{
  "n_layer": 12,
  "d_model": 256,
  "n_head": 2,
  "n_kv_head": 2,
  "head_dim": 128,
  "d_mlp": 704,
  "vocab_size": 8192,
  "activation": "swiglu",
  "norm": "rmsnorm",
  "norm_place": "pre",
  "norm_eps": 1e-05,
  "positions": "rope",
  "rope_base": 10000.0,
  "rope_fraction": 1.0,
  "qk_norm": false,
  "attn_scale": 0.0884,
  "bias": "none",
  "tie_embeddings": false,
  "parallel_block": false,
  "extras": ["capped logits"],
  "init": "uniform",
  "init_std_qkv": 0.0437,
  "init_std_o": 0.0,
  "init_std_up": 0.0437,
  "init_std_down": 0.0,
  "optimizer": "soap_variant",
  "lr": 0.00295,
  "beta1": 0.95,
  "beta2": 0.98,
  "weight_decay": 0.1,
  "lr_head": 0.0069,
  "warmup_steps": 200,
  "schedule": "wsd",
  "decay_fraction": 0.766,
  "decay_shape": "linear",
  "final_lr_fraction": 0.0,
  "batch_tokens": [65536, 131072, 196608],
  "seq_len": 512,
  "doc_mask": true,
  "train_tokens": 901400000,
  "steps": 7774,
  "dataset": "wikipedia_en"
}
Each number is 128 + 24 x the weight over its row's rms, rounded and kept within 0 to 255. Layers, rows and columns count from 0. Numbers have three digits each. The size before them is the row's rms in percent of the matrix's.

# gate: layer 3 MLP gate, 704x256, rms 0.154, rows 524-527, columns 0-255
# up: layer 3 MLP up, 704x256, rms 0.154, rows 524-527, columns 0-255
# down: layer 3 MLP down (transposed), 704x256, rms 0.141, rows 524-526, columns 0-255
gate524 095:096109143122118141147113144095125138146111138096090125112110127094120138144144142150087146092092137158113150140134126123107084150156107126082136118137117142144152107083146138135133133156116139145129102105123153124205149124069121102114155114120128150083137090127099131120181109116132144145138139101100103079103140132128173130136091153141132128123133103082131151164082099111126134100145093154121138168087167077117121141108158131138073136158116107168119124167109143118165126122128071082109149091116118146140137119104107132131155095126117146116094078133111167140136114136143175135100126132141140120117118114147147125152150090120148087102128116118089117111166114163158099132165150090178157143127150185121126133162112130112164135150118138113122162155104095128115169118152162
up524 099:094144168144107112151138150138115128154120075160126125110102162106047092126100097135136145100136129120150123129185094103129169137147112108135139175109145142166133138135125119139152135092131162158167107084126131089112144104139144118129093159100139103131144105140134130155087122127143116099094157109134123065143117098135146109109157120129104147190123103148128165141131176116153112108169150131162109135134138111132174128091147156152140079139161168164113149136124095169101151146130156126138143108132131125147153102131164132091140093183138106161122116120131121152110106098137101114158118116106124139121086151092111143123177128185143135138117142138125135130185109152131116153163142137093162117155154150151128155115122129105152119120140145104170141117117132134163097147165103
down524 097:130141086156126141148147128100127104093096184104145197132132120083147104110169144103136122121139134092105145131132127122125135102117150122124117125137144170120132104129143141121112145119115217133126109124086157094107141122113110114157092175127128158126126133117162134080102124069100113119141146123150155116115126124087156144104093136104136159141144148092105125135116093097097171166124060146093118185123148129171116109126132138120103109154116156125119106127154128127143115120115113138115160107130129125127095131124130120138130165177124130207110105135146127151088120119154144144114151148157122153173070137146149126161117185149119128115121156118116099127145121132138119168167127142176157142133140138158161109146147110050145136121098133132130150128126109124144132109150156
gate525 099:140110121082117139144154141164123130125138131182135141177123097118144185116126144137121072130080129127170121169093136103126149116117141124134123115134093114139112114103129111180158123091138172155107119121107116172185102115120135165147121148154134125130134141133116101143091135115132118120144119184104056105117134113111129097151163121102168146103188145153148098155117127107160166181129143119130116141156109199131123106137121136105106128159126117176170123141115153124076137152111155109105095117154079121141142173103144152131084148110117117144135109097138140142132132120101099104112107156124148141126098123126107119090140078151130100177121138127078155131151130163105121119142134098092107131125159130125150145127168105142126167104108133153100155139151104142121150111122141
up525 096:121126135119122138159160153100121099129112115149135137139056155149132111094109131122132165149121150152086125106121174166159144073145125117117108154113163138133091121107131127120113116147124095150109159138158093101096155090176105086081132140132089121163116107158140109133125131189144098117127120132138153122144143170130147135117161105130118134125118081134105132128093050149144074114133157085142134145153128097140108085104120152142112098070090079132104110083135120135156080138132122115177131142137134134114115135128112134154140133105111164092124125147134107109113118148165136162129131138107116104166145125155105134122116149104066166128111152131151117159109132138170084108121116131112119128129080113149117119103127153144110126140119125133154159070154146102144167096131153
down525 104:149159129099125171135106122128122156133167148156119116180152124165124118126100090120071125172117117158117152153117157120103124130108143105152152080128143075138086135130124115149155111147128215150112132132162164124148152125128111124139118150116115144153127097135113132150160142137174103130136142161109102120141132163117132120153195148128185142151134113096132138138128120140113147150169185131149143156119128152097124149181147151110106105145147091109162138109132171156150135124135133129105122129160132129142123172094107202128110138164122109118133101134124128149085130118137152108114094148140138135156102132166121122131124141141110125119143171144109172129154119141149108096125129131102154118156117180104159169160141150076128106151146099085115160154087155166113113126124152
gate526 106:124132165083079144130109158106088109118102130102150136090113134171155148112159148109124117143139128099108150160091103131143128166114119126155096131126101116144145106117116111145133124123117123123106206101141137083078115151145110103088135104128057157134124115127138144096172148113166170156146108136136089136123127143121144129129134097112103115125105183139111069109112125144151127133121157121088089128122155090167080126140150126153134101141143108137140121090119098123135123093105088183110107087105120107155100133078156123117125118171116120111137106160120125170131122158089156155141147115179130132130117135138127139152121155078153122141133097106122116129128121095090121138106137146160121121068120155122128139126125148150135175179085134086149131139108153136135154096135121
up526 110:129127135095151146098100148100151131099126135120130116130102143073186109124123109149097110126117146115120139147127105142112143136090107130102117138145100107072127133087143134153137103115090163112132140157155137149167104103127158110109112133086108116094107125140116080100142098167128121112137127117183135167105120145108112139163099133089150119142132134168140153109107103138172156157162174141108096138116135103153136120135069134085150075153111109135123162166101112149076151065155185124149103182131120116107097110141122118152119154131099157145134093127098126126101140166116144130125158146118107127158089122106115138196140146094132083162140125106122148114091108120143126091165158098112088108142126135130140121135095101156124117124122117103135125175112132095121123117139100
down526 103:162162115099162098114111119124104075120144134144111140119112131094119127108124159152132132136134155090161141171106112124147091114137156104143160134122105123146147101120116068112121155109079107156114118113112105115128178118146112159119123138084115149146065105109158124195138129151095100140139153155074139106177086161119192112101124149132119100123122109163105145163123147115083126124145137135097153116120142126101126144103127150109123080138127144153124117136117120109159102150143104102142121071132115121134122144113133111196131144162115130149155108149148147133166160144142126178106154130164090110135128142147106099098119131166097163129132134163128107123155107111166132151122122104122166088173148118108110122076128124146118105116113145158104127096158097141070126134148123
gate527 096:134100115143092146105136150135115143162120152102101116134132140155159101125125117085124138113096143147103106112132165116139144117160091084143158102134174137150122131111120180146106100107114130134163124134143142141181135151163120106132145106121104135163133172148114133146130134181118133148140133170128145075158131153175090132115130113131120128141143087138133111122118160090138133147118140101124121103173115147098173159095181125105115153097124124160122140105127114131154118123123142149158088113109129107149121143150140125098105122124139096103131138159167100070082137116149112136111112165158096076142157129106118132148144133132163179071145122102118169057106105117147104112145149161088132127096168148157110152107142130117165103087104120138102079167080147122135128139113150
up527 089:111110133129176143130139133111120134142134069128124149089176073155130128138145163137177111089160176101182136149162090084136122169106097100089089134086095116107111139141147115118086135116141149124120096095119144128139080141064131101108128124154110096119099088158115104092100132083138152119087119176148099137138130097115145152143123172066116111117151187157143112128121108138149152114101115162138143130122115136167132135180121132129162103137111123112120120171110155139094130142131125102135142139147151145127163119132195120133148153127154113161120126133134153137127126171102147142120136149112127132126162135147172167122134128112096111130113102131094137121151129167129157123088094114116119140123131137150133154144134112136142162154130149127124135110135116073185125122156152